config = dict(
    head_dim=32,
    norm_eps=1e-05,
    parallel_block=False,
    init_std_o=0.00415,
)
Each number is 128 + 24 x the weight over its row's rms, rounded and kept within 0 to 255. Layers, rows and columns count from 0. Numbers have three digits each. The size before them is the row's rms in percent of the matrix's.

# layer 7 MLP up, 1024x256, rms 0.112, rows 177-283, columns 0-63
102:141141146128151139075142135167096116108145149130098070125156170122109145088125125134116145080116118093149122094131099151107122136087124104130073118141135151152128144115100089117106162171123138
097:145181163126160091106109130169155183108080157123118171143176105128163118145149147141112100114129181134133139152098125166174088141154149131197165146080119125112098115091158086115138136130118086
101:129122119106110061097099112143150170130132076144143164108106091145131072148174111150148161126178153126113119165146128102146153107139168129122118124102145097120163128119182149127165108110112121
108:163116122134126145141125173143150170110120157142158127105166104150147118123099190108145187135118148133129110170105116118141140091152105138096133114131126138104129084118143135163142113173127150
101:118164115156141127116133128131128173118147095101099159165148138161136124123186171183146102103140082161150088134151151100105135104099090149171144134138141117108084129135123155095109101114120097
101:139114129153124109095165149167114106154159118132165149141143124147144124158187153116152127114127151154120115129128106126114128136119124149103145075154145119143094148154125099126090109088144155
094:115119173146108160160138141113159135097137112100133105087107154137140159141150110172138156116169167098171138090111147142133083127112126128070130098148120089108123185127132091157121118106149123
100:116129151139090067145113124152094144144121098111164112122128143132087130085140151117082114131167106196133150166169088114134127146091112102107123128128088142132084108145152136154102097086133099
103:134099120114113090157125143108121113125147133144114130159132098130111126122128167145087148142114102130120116125122106092127139171084124134134139117120065158145126180146137116094127102080163147
105:134140130121133129121168097121136113116175101152151136143111114136125125091105126132106168102103094153183102082109097122085129138165124119075128141137141094134050121113171142114121068105119150
110:076111107154103095129143138115189149166126150114144139148127107136121121095141105135165101151108122129123130114150137089101129111128126122131154160155150156111103147157157067149108128164107132
111:121134136093136139123141148155101132146111146133127180129140156113114125146137145099107135125115140141160168093120121149132128147109066149140142171167097074113126114109100153100069130120102161
104:132104142114172111115109111149123112116109129126092122159123137170124098094121123129150129148109137106109124157104120082131108182147160093167176165120151159125143122146139147160186102133084130
092:153113085116143092131122165072186060117154112136147165083144139144109113122138137113076112165111150156124138147140103162116119150127112134140156126157122137140126121134101105149126085121129117
120:147126126175172140104129121166109136119173156121137120097126108136157143125098149126164185159118144160139141210122116092114111107103054099117128133120131107164141132141102137123112105108120121
104:158141162121137121117132112105166130097121130071130115116145126178150088106118151154130091175123121129108097105145124122132100120129070110131157143143110153103130115129094070125135122144130101
100:140132135137203114146161141165159087103098155084107096138077160126098096142131123155141150107161092124095140124136123145085137093074146134140110136120115143105114184103147130072111157120113137
101:175122120119144135126141112103144144131119140121131130098131122167137090138168152117126102127096114128076130130098100093131102145138099119104144100151119132093141131117158100113152079189142177
107:136164159093160146143118134139152099099097143107107099083091119114143165092126120139144111116116152133154119132118128138146115144154097118086109121160150152146102082086144112150117146112121104
086:126101068096135093146131166181088081117131137109186123137169103149121158153137136100165148134152148127124103146105129155107143141092117145179158131107148108099095142141127117118109142164190123
094:102154109160071125096141131127143140122084088125111133104088149166126170120122086125159110136107145131160089069162108153153122124115133123141136079120148148129137140143137139133136134163148105
104:127112151152166137114166142087154093127096108139114118092097201121147104157108134111152112157127126134118114182116155103103119144095128143127102109142120119155099161147136101112076135100136133
105:136149112131127112117145126138162135101162099128137110132154101120102112088084129084086086171126160154136120173104153092174094073140107105106149164115139140100121174181172126086103125115190113
109:183111130158092141133148147091117119101130139116108204137123100121153134101124126145123143090124150084104168139117110082116100121198141133129114116093106131180101151095151095161140086128094122
098:102121102125141147148123133192138150132107109090103161075115161167118147146160115147112120174128135145112124157160080120116085166095143144131161152122103139093123104126106190137146118117122112
100:102137171135162131112142088162113099150100125114116122137085082160144113128155162140135088115110051111156128106107085089098081123135126106082124157095171132136125113117145095156148132085130124
088:142162145169121131134118109160115140132122144118145177130153116074106120162146115146138109090113162125127159100149075102101111159125164120150136137098111137126134076121107162118120095092133107
096:116086147108163127170153114105138098127115143142177155167125107133157108142117165148142133114125153155131084136126144123127139158073105120101114113144120121115131144153139123119121111130126147
088:104152147107135139119142166131198120120122135154167180101145104159140151151132142138141148118140144132135165132117114127109094114102088067110160070142153130083112154139123117113104082129141150
096:149128138155138136094176144141128120159130124089108138132118105130144123138146114153104120114128164122121160163095125150157115141146108158122202112136169107129161125133146154115124149154089129
100:140140165108103096147162118210134096099143080147144122142126105101129093129149151117108107118150154132136126118098101119129101106149151164182112142115150157076119110131124168126122119102111109
098:106176127110132118105142223131116136110125144091142118100153100078107113129148154106157184165125161080098146163119109069093120181135122136130153114105064122037108185112163120125127115162119123
093:116119155132148109098119162140120114110152133184141136110123109094138094124104109097153146130074109081091176099123111126117127147128127083126132153103137150163127148099149161140147124176119121
096:150143117121175116135159131092128111123130109173107172128116136138103081100123141128100111126103129138152096118109122128140121138176133126129142151168130162138131139137114146087090149137165107
109:153144121145103150138159118116157120140119113148065109107129106111148127125143127155089124142138170075151147143122100160144115108151119151122120127093150120087129125084083108111097175169130123
103:129095130150133153111132104150117165131163097098120147142113091106153145082118120164105134114175149130139145122111144111123105112171119095204114142121115150150125139143138094199129186150145098
102:131116095104128161117133153133124102104105160144138145121170138161111116135146117109120096139165142106116097166137134164062113123149117091149139167091121150133150127125119133142069073124127143
091:077126131139086120125119104151117121143120130136148155099142143100131122155105146104110138098155115139157130085120135096159106183108068114144147135163140094155140161135111149143103109098099151
097:154104090157160116145130180118113122104120134102107127129137089133085156145104159169142152125147133168144099153133131110088148097092135111156133128132119149159127167097112093128060118145126105
095:182151110105085133098131157090129136139096137102122137105132166183132136133102173133110101095122131136130112171183107074107108088163101111142124159150119134097128179097132124135151159087133099
094:126099159141087138113137100161141161130132096094131129124102104172116117132129177119105137093152128151128137103125157133157104141138093106142178122135164150097141157119131121131111160108098119
096:155157099108120145106104152085128178089125101152147108122137143097142109177079101187097128138164099120106144132090097081147101101131149143175151103053132168130125151135173122111135159152120133
097:139163106115135117062128115199139111151133143160107111147119144108139131156111117180149127154131118159093152160109100116135125097094153139141119097153138130119107149108095138115111157113112138
111:140138109159171091107121102143147139105100128133109143120120135126169085140169129106144153079156152123124145073093124115139122106150128140126101156131141112124141138105093116094153066146147093
088:105149134097131099125118127095163110110136112161116158126101047118158129137114132144108159170142137112136093117140113125133145127111102136160125129090156165116152094124136105137111138155111103
110:091155119135130181145137079179138103131131137114126115081110124134132111090113113164158171118094109080152165125092067117129106119140144124151151104101165141099122080140106167159175113097111133
107:144122147142108112121128112164108158129127143187087134076145144130150122133109086115148116144147140076137147143157121089083168149122148113097091110064139091142113101127108134117145108111155145
102:115127101150134136093143135108127130105193164120101119113142136130138110146147103136090133139148139130159126137141109108134099166167089124101181111164105126163150131137127131115129152169092087
094:146135150130156127111125121072108094102137128088086129095145162142112064170112151141152142095144091158122135127131116133145135115112130115133158141189139115132187130107156120108103106121099103
092:125123105148176119115100112150099092097149139094151134089181147103125110128115128108130128163148095094152091143110113123115155118089123134148156145089127158132119137120107140154093104148146130
097:155186137099130126107118157120097137125129099087148116089131106104133139148103079154128186083173123104130096096108132103154128101105145136149115101131123113147102127144147142151161134165152159
104:125111144145157162098160123127136151113103118123145141103145135169106116115097158116148125076134121139133134163120121107099131143164131124102175101126129175115122091147105132136101111083158110
089:132103157109151167056165166144157121113150104109126122168120142131121105114140131134154102124130155107120184145146122136157129139103124114156088112121159097110091123141099196165126162084126161
102:102164140103101124090132077113122100140062119125136147202153148106143148134117136154151149148101139114138135102112090106090111108078125139183150117160118119067127138130152097129160152137131164
102:135127070127129151114125162143173110100117134121115132152120113124125106116118145153136163074135133137109115114101077141115138146130130151125148077141109170118115155120149165122135114108142083
091:145137097167123142102129125107144119113164103105104152113129099144146166120116125111115156161119113127134107115125125120100142075133151171125130136109148066124134134145157081155121135109113145
092:107133111136121124131122113125089117111144193097127120140115120136138123151114123153112131157128126080119154099124098117101112154111122133132145142127102122091170154122123134099104118108100094
099:161121125124131105115133120106172128113104120129124108096125128126151144115127134118116133143147133115165113143105111145139126154107113130097153125094146159152113120171143156145130148153102144
101:142116140113131119143139130134144093153132166155111142124123129086116149120146082170165126158137143188182138146127136105116142119165069118132136119137075124117106127124137129126150143153134181
106:154087099157139138097107146159134149100142142157133121113122150092118158145143069196109145113085169082141175121097088124135122127132155131086114128110178150120089103136162104089175119155141137
101:131134059152132151093096124129128111119115105101145108133119141128156167105143168168155154135160098098133119117136135136107139145133093121157117179131137114116118095131102118120130159098135129
101:113105158162127118147100153107089130138133161087123115109142117076127132072131164095087096167156115132142148130118104149104127090100162131148143170133158135108140130105184168113107106116090093
095:159134117107137073075142148110086111122099132147148136112177117121106139107130127126113146109150165125085142131179113132130141080152104101105126101092164140134164141114174092137097109154129172
102:110117133113121167121110145130103100093166093145106129124128125117128087146094128161112100132090133144083130171117157123117137154112082134158115140145133153130127104113148156133110141120112146
094:150061104148124079156121139175156143074170067130147122106139072140107125073112141143107106124092116159152138158156160110128148130084138151112155133142112135105139108147143121121153087068132131
098:157129108106137142158116148149155107112118108108092156129127104170125147111171122109120105183087110147151126116125107086153110104121135075168104179147132106124094098111137095088086094123172087
086:155133088170121116132120052181127166098159052083107102125165117142151137147131134134143132144157088145130154136122133104100122113124113142164119155091121139157176138132138167110134153110136094
098:175131103145159183127150152138168120122111119107148115115128098104199150162115142139115146120154159137158112132109137134083133127151109139158128144131118052093109100116114115178126162180132143
102:105115145171149170095138161096136156152036086115111106119132166116144132155140116116160114102123178154131132127156127151134099082164151138136140102088091161142077092120165091145098124130131160
099:173109129146159154109138069138120095104175115108072152143105125097082113088129138168155145110117147152181132100078140151108151067144114143129115127164154150132106109178152135114199134177107126
096:120100145137108196115152127137123125144115169150131140114130120111091124118112120186094120108129134116118140165125107150121110120143147181121127131106094115141084103125149109116120095116140155
090:159110143107108180136170131142156119153133162088144136123153158115102152146108108116101109156149131133135141139155110104147111119144127101112152098133117138134115104150118078108162167115111131
091:190114126109175156141180168149156084157129104123170121110131140137160135150142096132111126136135162163182108153111141149128103089151131132108102149097133167162132120166153134101151113154101133
099:090141131137135099148146116124138103099144122092118159124130114137146099090125168147150067128104112139077108130100121190144144131182135124151136150132143109107179136174089123149137128144142131
101:116166113146153150076104166129130135128105208115139111166108131147126136173118114159114124137170121139100088138135096149104123144113139132101125098157114139095118148129138177125179177139121139
104:139144114127135156107148132128141123114134130123138120107085150103098161152090108080182118099151174154148134148063126113122150155108114131092148142137131128122141124094088119101099131143131078
104:150157153167154130130085100130175110163135135125105160163073128120073119121147153138150130120129137122128141125127109148136108102177120131143123135104138144131150122113143109175182108149101153
100:138158157115204160122081120074109139141170112088099191165130152124143123130113152121164125126170093173151117120166125128124122146113102143142130131147117071153169161117135167120116156142112108
099:169123065136159160181158142091149146146104105161117168118136164140137116149079138095155135155111104132143135126125105113178139124140162150092160107131123130118089143135130121121133102126103107
097:137111121106081123118085101103149142142119104112133071129116167135131134162147150125152110082134122103129137161105119102154112103139171105148129143113104129135111122120147106149092120127101145
095:149095160104147145148110094159123126092112175129085184072112099116129124142134156101115138125132145129138171138131145124097093171161132080129130113133151120117102142105120103129123109130114114
100:135113117151161131107163135149096138112131123124148195149147069124141133106156169105112134164106123127145140191127119064118110119116123125083186148112153100117142103112127141127188132125135158
104:122128141104178151127161164120153141113168151163108151113154096148160111111166105063131099121164176127094103086151136130148129133132108119150143107107098104170112123141145136116091152133122093
105:103073113135092139114138161132095086080091140142096180128110134105139072154105097109150119105102123125172157122093103168141121102072094108149117110120085137131161087090132151144161093080128139
093:149170138086136158113165093106139132119146175119129148109125107160141099116112104109140129118131102130085137114117103165109121094065136125103135102100150125080137126158182123164132133125177096
097:138100123126140167150136183062131152122127197147113129131157115137126161104118121139072103127141122082118109126150149164107133153081130067148174166124130111144092078154116129140175120150140139
071:105159104120180065161115094162171101161100125182114114141108152119134119141145142167181107144082152133130137137090137109154120105108157158072137073129119113188101109139125117090121110147138113
099:106079138119157105171149156127167140131091124163104125130148116147074122155156155133079116118117100146155133147099145119132123113148101117127106110161132099132161135116156119117155125104151127
097:081110139174106092071100149113107113095100104120155158141109117117105124162152169169145153097143149108122150158122106088079123161123151151111117120092147146117102118137133095105105075114121081
102:126136140115120088172140107089129115122131146178145147063156120119146129110102135136127071133107106120111118115127131106158123156123115091145155158102083094084135121120122175136093117083125144
100:123098138143123124135148114135143154120124137120112174126144070138104110127100100159157140163125181153110112129144104103111096123153109111144124123141145119137119112126135109101137125153140170
101:188093154174115076163135140126147139114116103090105105083147134133101090119143119130110131065115196125157105146117116130170137123122129143068139132123107129129144120127109113146128150100111121
112:150108115108149081121146114180152150119165075072143151107096115129096131104140124127106140123117137059107141148134076134109124154106139149121112164104148126149124141091139132160134153103137126
106:163133125160119157121148113169182147125128113104125135152172141112135096124134140107057092130134133132122154087122122111177120129159144114145172121101159158127078143129112105105127083147158142
099:150121092148141101126121117130137115104133124098168116152170107115141117125157157146113127113137136145135135113136123077113108117168160165197114134109170158159133163136160100083104133127144143
098:114162111127152118116106100132106074135126155150076144100157128122065119145122130149166159118130110116164123138156121089113120149097114132167112118138131145087128133175108117120109146160127073
103:117127163151137152138167136140149148151104116159146151149145142118131122104130106128151126120121137123094159117091090157149114124133141123114078136120175119097102115117143149112129129148137126
112:172122131152139129146134157143084114103101157111089110148077133133114126136118119126104159156091117140099144175101103100184139179130116108145129138149128132148125158107141076117150165144130159
101:075138135138143137171151142171103119101118177155069126116137147136107126147109113133119149117094130141116175143128159111142130161088104096135080157118149160173113131155133128094107143108139133
094:129133102113120114101118151078147100119125150136174137189101110142142138102114151169129124123109132144116157130137122129167108146117108144109149101106143100119131110154083097068095158108126112
102:098121153139128145116157169131153106116149155175128123141163162153125106118124136106132093123152124176152145114075119141157103168092100129102143108112090113118140139111171193129137131085105126
099:122115160129101110096132097153122120121131146129132121114107118125111140130152138119092109113120152094094154107119094108132116137129153113120149167104115066131137103121095141144139181113068137
106:111118160126141149102162169142132138077116083137129136131114132109123080135150103135143105142136090113136102151162107128102106124136162106113117058093120179085173113110108157108154158103130158
099:193131117144118088113153149150128151141181134126089117115131097132127128161097107127117128081132124133125157146129116130086103140168161133116114094110134080128104136122117126168153131130151180
105:126122155109173127163128127127162113114136125080162134111153133118136105101127142144124113174125072160119114119154148129101134160120101099075144142131125128106156123152123088156125130159120160
097:132121158103175152104125157138140194090091106172113129135138081141114113137138152143117142117131136168078097156148096100123122111106125151120106135121146168119135106109144121082161130138122119
112:166114140135117136093136126180112192118150131112136079139135146092139102133142107164152120103155124131161150130146087132112131139116151103132126152092185137075106129128139121141114102136162167
# layer 7 MLP down (transposed), 1024x256, rms 0.108, rows 177-283, columns 0-63
107:105149134138084100140136132109128126108106137094138077129126166122145140129139158130139098168137125099123113109084171125123121155154126124149108098147137072170153105106161145145078108115089119
087:101134133079116138130118110114155093107187142112097135146119103116133156129113136132140151119123126172088135118125124163167137132103133138095128149164143111148123135116125122128135141132143136
119:136125124164088158124162123128112100141089107120131112147119128144154099106142163127139112121089184141159109129109169120124142139113154155127142105125135123147147153121136130148117126130142083
094:128131125120129104127123095134131114118152152170084125140119132117106153107142074115139160155131129139123136153123124107126162148115112152149075158171120141133103105116131091148152129154137114
089:126121176089116153145146135153154125136167105112119103126157103155129130169161122151137092079146085120115132146133124088131119109079155111111149135104180133115092106117131120112110109097135171
100:119103075178164102140153154167116123147146146118136122128162116125120132154144112140135182168139127068141099152137099097136137150141124140138149114161165125128141166080112109136159119145148132
107:121110090097132138102132121146084147169157119142097127153127128122151162111146138121105111133133117136148109122166134091118097084136143116096100150137106127152107127103156084168165096128108184
118:116098107146157161118113132117164070150126118158120104166105131135162086129094128140136144146100101124183106075114126161107117166142160132118132158096143081104108110092123141143120094133099117
105:148115141112105101106172164156135104119146171141135112114128131164083143107150099096136161129136164163146120131142119084087148105154127164168099132117141115126104116108117138106126081104130177
089:149151127203125159098143132145142128148108130177086146136130093124112116115135098128133126119145128123111107165087142141121123124144133131138106164146126090147161125152158120098135138136121079
106:110086104175181116127126122174090088133081106141147130118150122121141118102175147098115134118098128163131126099088116130065156108148109141122092156126165126122167131120141132147159112127134171
120:127097072134137158103114140091165133131121112176127123157123117123122187139129117174146105128149145166113105161116126116155143117115116121120127145106142148150148099147096093136099058144131128
092:109108146120152146133117119073140142121172150111115128150124140109158175131107177139153098123137098118104099133133123091170113116114102127160104095145108123127150105136139118092139116089092170
120:066092125102107118159100109153124149163107132145123079146136097139119130093141124147121178139139143095121100148124157119082117106109129142107085114115134121141189112113148147112101107078082132
029:115108156113143107115138113097120118096110113073131112155125146143111127119124122147179100136148113105142121096158153105121176100177139137133151141153141150104144120089166126153134165117117090
101:130091102161116078121146173111131141141160080073136094187102121135146123111134132133152123139145118121108148112155137119108146197099131121154106104153129128139142158164104119132131118141116116
087:138111124147101174143151141058133133135210071107104113133100116139130092122112128081144096146132139090095140140156127134178151146083154130120107130104123136138151130168156138159111163158156157
110:127140158121106121157068144160116133126116126088105120102096128134105106163099087127195104098134139132101123147136129131105116129170116125098138130101131119096130094142092132107122143081117149
089:140143133136115104129155146109119131102119135116109129129095114131121112098187106107145141142093124140113142168084147139101120161096127139071086148116157129109140101153102148148133173130183138
116:127109100150139102128085098160117143114161139136142097139137144103126119085142137119076148137144160124155100076136117114126134114155106159120135129124109130146117144117134135114113119108131123
093:149098124140102186141134136174146176145131112145127111069157115141072178148111145081118130136101095143123139133148135099179100150141140124111125120149110153153168157183145119137131083144117134
124:170139108118108155119079111147083146108173144135122096153144115135098095114120131158152113152150166116130101113094102161126092159162141119164172102108106132152126136122138101129117114148119124
099:144148161139150146139159107112105138113135080107158144117143132181087105127155120112133079137157167142119096137114177145146123123086131134156123145108098161137134100137121075159140103151143116
077:126081076154120130123118156114082112145108123122129129088098088100092100101087123106124136110126154142119115130124088142112103150096119103077126133163127122096145158165124156154170097110121141
107:149159110042070150109137141106116120096121143154146131101102138121185131122167145145141140118113151139075109122114175136104115149154188121164120124119162105078126109104149117105096111112113105
095:098094130163166154159145108167187156107132149145169061103103153169151153138118125154145126129116134097153155119089130098157125096137072138146135100105132107153129096122118109118141186129130144
102:120148123154144142133134160142113100142119131074115101118122104104177150129113141105158141146128125120056134130148128147155127137082142134098102190094151110108124119101151135133087139165150075
099:130107108121105145125121116154110108114153138128121101130110101104139150148129139111099161163146112135110117133114106156097105136151127131128131100094148104137150078098149125085093178164130104
008:103189141133149136126072115091116176115152134137129086169146113126120124114145167143182098172125153081098149114120104115112151158134139087093159174098129116124124112137181092113127137109140100
087:132181141139121086128137078161147176122130149179101146161162129117094146130093121162125088171163086136132139104149092158133128090127126138124109139162126115093131159099116176117104115070163092
089:124149123061139097115112150159096097133132140144163074094136161108144137116123107132134137125137078072130125150145125126113126154123127138139135159159142141121160130157117130151087139093106119
110:124086107095085152128113140117100134114107179138122128177124129144109122118150113141110140138093113111131104133146151113149139135122139153144102126133106156047092094104128119130151138115164146
112:115104147126131166146113125109145114142134148152118105178165155128081110164112099132118115114153092136134099138079104108132124136147149148121107119114150135095109157146122115092130147144151137
101:114119116086174126110146097135137139148155108124132144130125168181114125142137156135122136128155122129140108140117141149133132149121113128138184084113134111132173139151107123138140155156133161
101:110152154158123133187125103130082147121107129144106100131160084129127161121170103086152115152134122122137140122139124112152104144131143123125129086140131138138155140089148131095110142101094168
103:138123110135147129092095109127113075145120163118137113155157094132130120095097093145125164092118171086094122144157113094131106135102098155104106108132168151138129159152129189177147094191148135
096:132146063143101091121128114108089103111113158133142166129157127100169145085116152159131123151163144102151149076141132144083143075124134120144117116112123163127114156089100137127098087115130153
122:136109107074165089154130119153146133101141146156084077117109117095148164165119068141125148116116110159141135170109095121130150125125129125111128102135140097123111152119119156146096123157195116
091:111121188074043149162131102130131123120117118147155147146108156114117153116147118138132077100165122140150155097130114154114133128138142136099163118119108140175118138160104133109134150146140162
103:154107155129112179157166101116079121122102102168134131115117087105108153148101144145109133110127167112125171161122110140116200155103116156094130103126160167127108126142156093134143139130110129
115:115122116121122158164128157108136062133180106115081162103122143084145072166105092105132083152151113113135102142108107093131102161099084120083090146172147135118156136082075150133142125146143129
087:118163145087159106129128132132110110126160102116132111134120114135123120133095176133124093114154146122111151114180105120134178093114153165112110144177123129169140157150117133164152168152125125
092:135106078079115130128114129121110131136182134147114080124183138114121089146134145188138120166118173116105130095099143152073184124130127139118107122196093139155124140152126145128129124143115163
102:103115131146135168119136142112163138173150131101132100118093138109118158133141154092157111125139140106088131143109089160145125127140093148133144129125121063099142123054108124150130085144159150
111:139074136118133124170132132132069128110088123129136112120117101131129176156166071164110169163149140083137130120161174161138167163050110130119136115103115102148110124125167153112141136110177116
119:146103170091167100130149084143107150104082128121170093117103127106120101125116139137108119121108125120097108134154161139119124145140095138126189106132132131119167123146087118132127145143099115
098:160120132147130134136096101145154083081114153115099130110114137135123125065158102128115124080101121150133158144126118153120157119157097143181156133087111136141106124101123165154108158079158131
100:132124175151175112100129111131103080124142100093130135129093180141143150110128105156148111121067098130104135116162147141110097120151075137154118147110135083130148108123130122110131108111094177
085:103119132089120136075099073138109143153134113130106098136109105118093114149155143119163104139131133108126127117137123155157131128120177114167153120143153157138159110061113099123116120117107161
117:136130092101085132148118136128150087116179111139119088155094113087130146081127106141138142152187156129135085088117152099164147100131123159117112149113091109112138111159106116149130093138169127
090:167086135098103152136121137141103150165132089148110114094147117146122111147126109144150144141132100122100124117082121122171197118107124088131134137123136157120120095100177157179120125110090129
095:142100158169116158128125122127145110182143105142089118135100141111100130128075117148146140136111132103130119137131148154100167130094138113132120148127179142104114122146094105122157138119179136
118:097095138045130181125092132126153152119142120096149123148159139161136147097158110129130123098109102121170121092104159123150142160116141154138104127120128124062140171120105125133149150152117163
086:125135148169123156130157116166115128112102145154149106115147146089122151145101109124091131138090167117115147141096140134143129137144131134098126159129137118121147132154152182121136112156141123
105:163125103106170116129121089136113113127123115133129104103095127117091129104155145136124152102153118130112152112095127154119116139143118129095108102087180161186079116080071101174112156112142133
089:129134123093083082096114156077128139139110103120116166113119144135105143127124139141117186162156141136141142133142126157151089178153124078134161168125166126155131110111123125134109148161155156
099:123140167103115142135090110163150118137117152126145170158139128124155132136154157124100163123104158131100121092148126154146115091117108162095161095100160150115128157157146123173105149112119088
091:100101146131179142124130114136125150164129136151157152147079135137132120123148134080178128103160115143150153095152154126111122117102111168125122146143153089144106128156129090084081119154092125
099:136169120139105141130132149179077116137146137108146142132176076107091117098122095131098136173105129103144167151154140091130154116108133120127114159154099133145168132114130119108121153136129120
085:115133133135153106148123120163208141171126167114112112137131120148147109141151185107103163098121127115138145124109136111131136109117171073131124146100131102162119126114110120150126104146151106
099:103091098152131167092126112135109169119123137144172078154123108172143104143167123158107142172097130123113129101131132128110162121155118125145141087148151155111110101141136138143121143126104112
102:116094118150154144153163121154144146133141122108087152157116164090138154124136180157115159112144097083138097143113140145153147181163084144110151156106109125157131115144121139122102107150115126
097:084104127111150127206135176148132145115162141139106096139107118138127130121155163107107055145064137105132132147113130139108161104068147127116119151154141171156132171154152133085093144092103124
070:134123151090096147146100129150137126122153133111114123144153113138144100108095089126149110114134138091129098125142167084159154117125102150079147171096123118148122197139124141153090111159109108
092:131180111092148092158152102080158108161077149144143155106166110105119100112179119143105161095123119139141150111158138139169114102132142179115131104115129107112105122134198138129102158097148115
102:143087100194138127147132078123133171141132166111131128181123114150138143171165179130102118131149120129141090122144153094122128130111103100150098131080093114110083116115097107150084092143095129
104:168126127107137136087137177109178113117081153202119139155132080110137155147113108135196106150140136137108121140116143119179144137122112125111119101159129130132115123098141089138164125123116133
112:109138118097119105162161123153092130138109126123159096137156121110117120127149116123122146132162117157169138111144156136107115101150128132132089119148136103135141108154110131093136161133117134
103:135120068103131123120145121110128116127143143153122121151144119125136109126148111119126107142121119062094149144117164070129121149144180125108127135178122098144101134171183097151173188155127118
107:174138141163083105137115121093086122132110162150139125089117103102152116142124144159121159160122127141097142110100127174120138086129148183170149109171123130157092114144121137123186131140132129
123:105115113093116101141121112158128138110113143144133098144104112093073102151127104140142071083165142178133138118155145159122137112118150133146120068093147142109142094137123080130094099140112103
098:144147119086121158124122102111086183114152093106093157176114135093126139140113137140148128158130075091093137114137086083098139143150122098124115155089120152078146093159103101131155131136131142
100:131120112035137124117107114137140156107160106149146098134168146146139101116085113162157118135133108106104111141144123121127146123114099145112082139126157117123076128091120111098146106115140121
108:137100092121136098124156135123103188129164094155142108120146100110111092136150128103127119120128126110113098177146152128178133099194110117160158074102151073133116114123104143151161154109124079
091:099141110161127156091103124117155132108170090102139124128136106142125137107128145128120141130102092132158088182142156170114121167128129163160097110115147137150152138087124141113125143098117133
097:127094153146106084153108116152100096118153120096110119124117131128088171097133089129160117147126140130128116115124102136099165134117161125091158097075140154130119128110128133122107117160134125
088:084109109151131136112131138128155158086145115128138119132119119092124164143108119136122077089086083141114147158115105145183138131101129150121132143089112125123109081148140105109148108120118157
097:115151149196133118107111128110165092110147119126133113148090120118138124086119133133144103121122106138097130092156149131146130132102180158142173103134133112121147178089143081095125116129099156
098:136143122119120107149082138106123149127138130167072125130117161107165155167099116139172119114137161114135112130118146109143110130095121153149101125074156098156115135165178192122134144117106134
092:095172144100152104172140160098147136112112140107074141122090118152123120119170073090140117064158165109144129123136146151119105109186185129121155107134108135137156125105131131111086137111119140
092:106138125117106147145174149104146132128110172159093138163082133109154136157101069142119124088142110134100145168123175122147126144145156136141142116098109171152112109096124131097089135122129121
104:188146186166099148138134116114089124142088113153112154126096135150152129144117102079074127153103144128104110119173143125167146148119133131095075102098111116097134138122189114100138164156145104
114:103101108118104111102129148102077160177182153167144117145122120120108107152172126155165114134085102130113149132157127119182087086086093137144068090121103144131128114095112119137124107158127148
094:135103110139108089113154173129112150149139114180154082076129137131165102104125139141124133133141157173150122157152164133100149142141118080130115119124121137157146121148141178088144141122146140
093:126090138113122086141118103127115130138143139162166104166145100090090145100157122146126130118138096121140129177137142154171156145147131146143132126161161129138120126158157090089120159125151122
102:102128124130123167121089135072143123157124119125085132174111118147172147142146146097147076111132115099127161090130130158137110124121092103141129147139176136141124145115164118151131141099118098
145:146101128135136214118115154136079126090177088151175113137140108160143168097132119081090116126171112129142096137114131148102131121113116117175094165132121134100142146129116102132169132141131122
102:106130123143147105103140177121113152121128106165121084150135122118160111148127165055104128148108089134160156108106092127138171124084145133148103114129123043131149123131120121121141173140135117
098:087164097069180115142179101092139117153118112140095132122142092111137151140147116109139118102199129141106098139083117134102121117089132117117137109170156122163128116186153137115119125146106121
093:133109108084138136117067107127116138137102088105159115152090162119137147153104099099141126161166152123106178128115162144103104164153189149118075115102154162149139126128139145109104118123141157
109:137150118133144142139116112153130095113125133131076119156123096148140135171088139063125118097069106133119120132092149122080093129119113148147115104125138154160098151114135185111152154145168098
085:148150095127099129144105098091154149115076133087126175140122166115137155096129147149181158136140120111131134128131146115106162142146130089142110167082105129127120120141122108146123128154135117
102:102085145144161099155170166135150094145114161099127127103166153120159105139094158163162122091104121109139148105151109129132123115160123129080169129120132101130106096088133142113107139117136110
107:089118112170123123090171176140145111146117138098121156144163100107138157052095139120124095147073117107119120123114143175138128099135165189117141136124151076144155176131146119126152119136130132
108:119118149174104095106148136125116101125122118130119145127119100184088116094157150135148135126103148108153128126141093124099150134093134108102150137146092146111069136093179095108127112119088163
087:118133117157126098132089129132124138150124130092130137146123137107102164083112101114106147121109153124171130144116148158112110128149103128143108123082098160114108098133118116140139127149088158
120:122106138105100135149132132138116127122116134124157088158132143146129118107126118187141117109142102113113090100119142124184160128123164122173073135069167133155120143126144178157146154170097169
076:115101104140109086134123139147151115118121115140177128149116091107148104156122121176134112134144115170084104133125142172123137124139115162127129088121088096127125141094159111114154152105130119
093:126209132187124128126105129123176098121110117105089139131145106155100131109177121116152159119109116116133117112123132114120159147175118112085130164094151105151122126104146137100107120122112151
103:139130151080148120114121079188102139118171076122140110146118104121135123133147087122121073107135129118124105108158149146117177093118107157076089117115141134144114128150116181157133167103124149
089:114136160120118142141161154154108179110125107159085097156124129094142113101081172154173102143134123123111162106105106141142127116119134143147134129116136148141115142143161162098128123154109175
102:147099140111126130147118116137137100092089133148124173147141124136124100111113145127130109137148071098122119108101109100123186144130147126161129117144121112161113131129190120153119110100134129
098:129103165103115164159104185111126160152155123103138101118098106121122140104145119128060133107131098108134150092170111146148139144103095143130144111094129135132154112126093137129201141098141126
096:112139112133143097115152092150124126115079095099113104148159109119134116102115099119115131150104162123106185103146132106096146119134154113164146158099173133151139178095137158149123140151157132
104:142143117174125099102145157151120094161113132112117180164095111107107136139152167137177135131115119119131144134156168142146180104207135137124108149169095086121141165123103097103115141145134154
083:099138126168150139140167102077174127168104094135164155135122136124184119111146109116095156151154148133132150139112152119112123109112124073132177111140087097112162119078142152097137125092143121
092:140119138124097138109130098145080148138137162157118138127174106098127120085095118058119143122133157104116110113111135122106154160128109081130160141145154144175138132148099109137148103116128149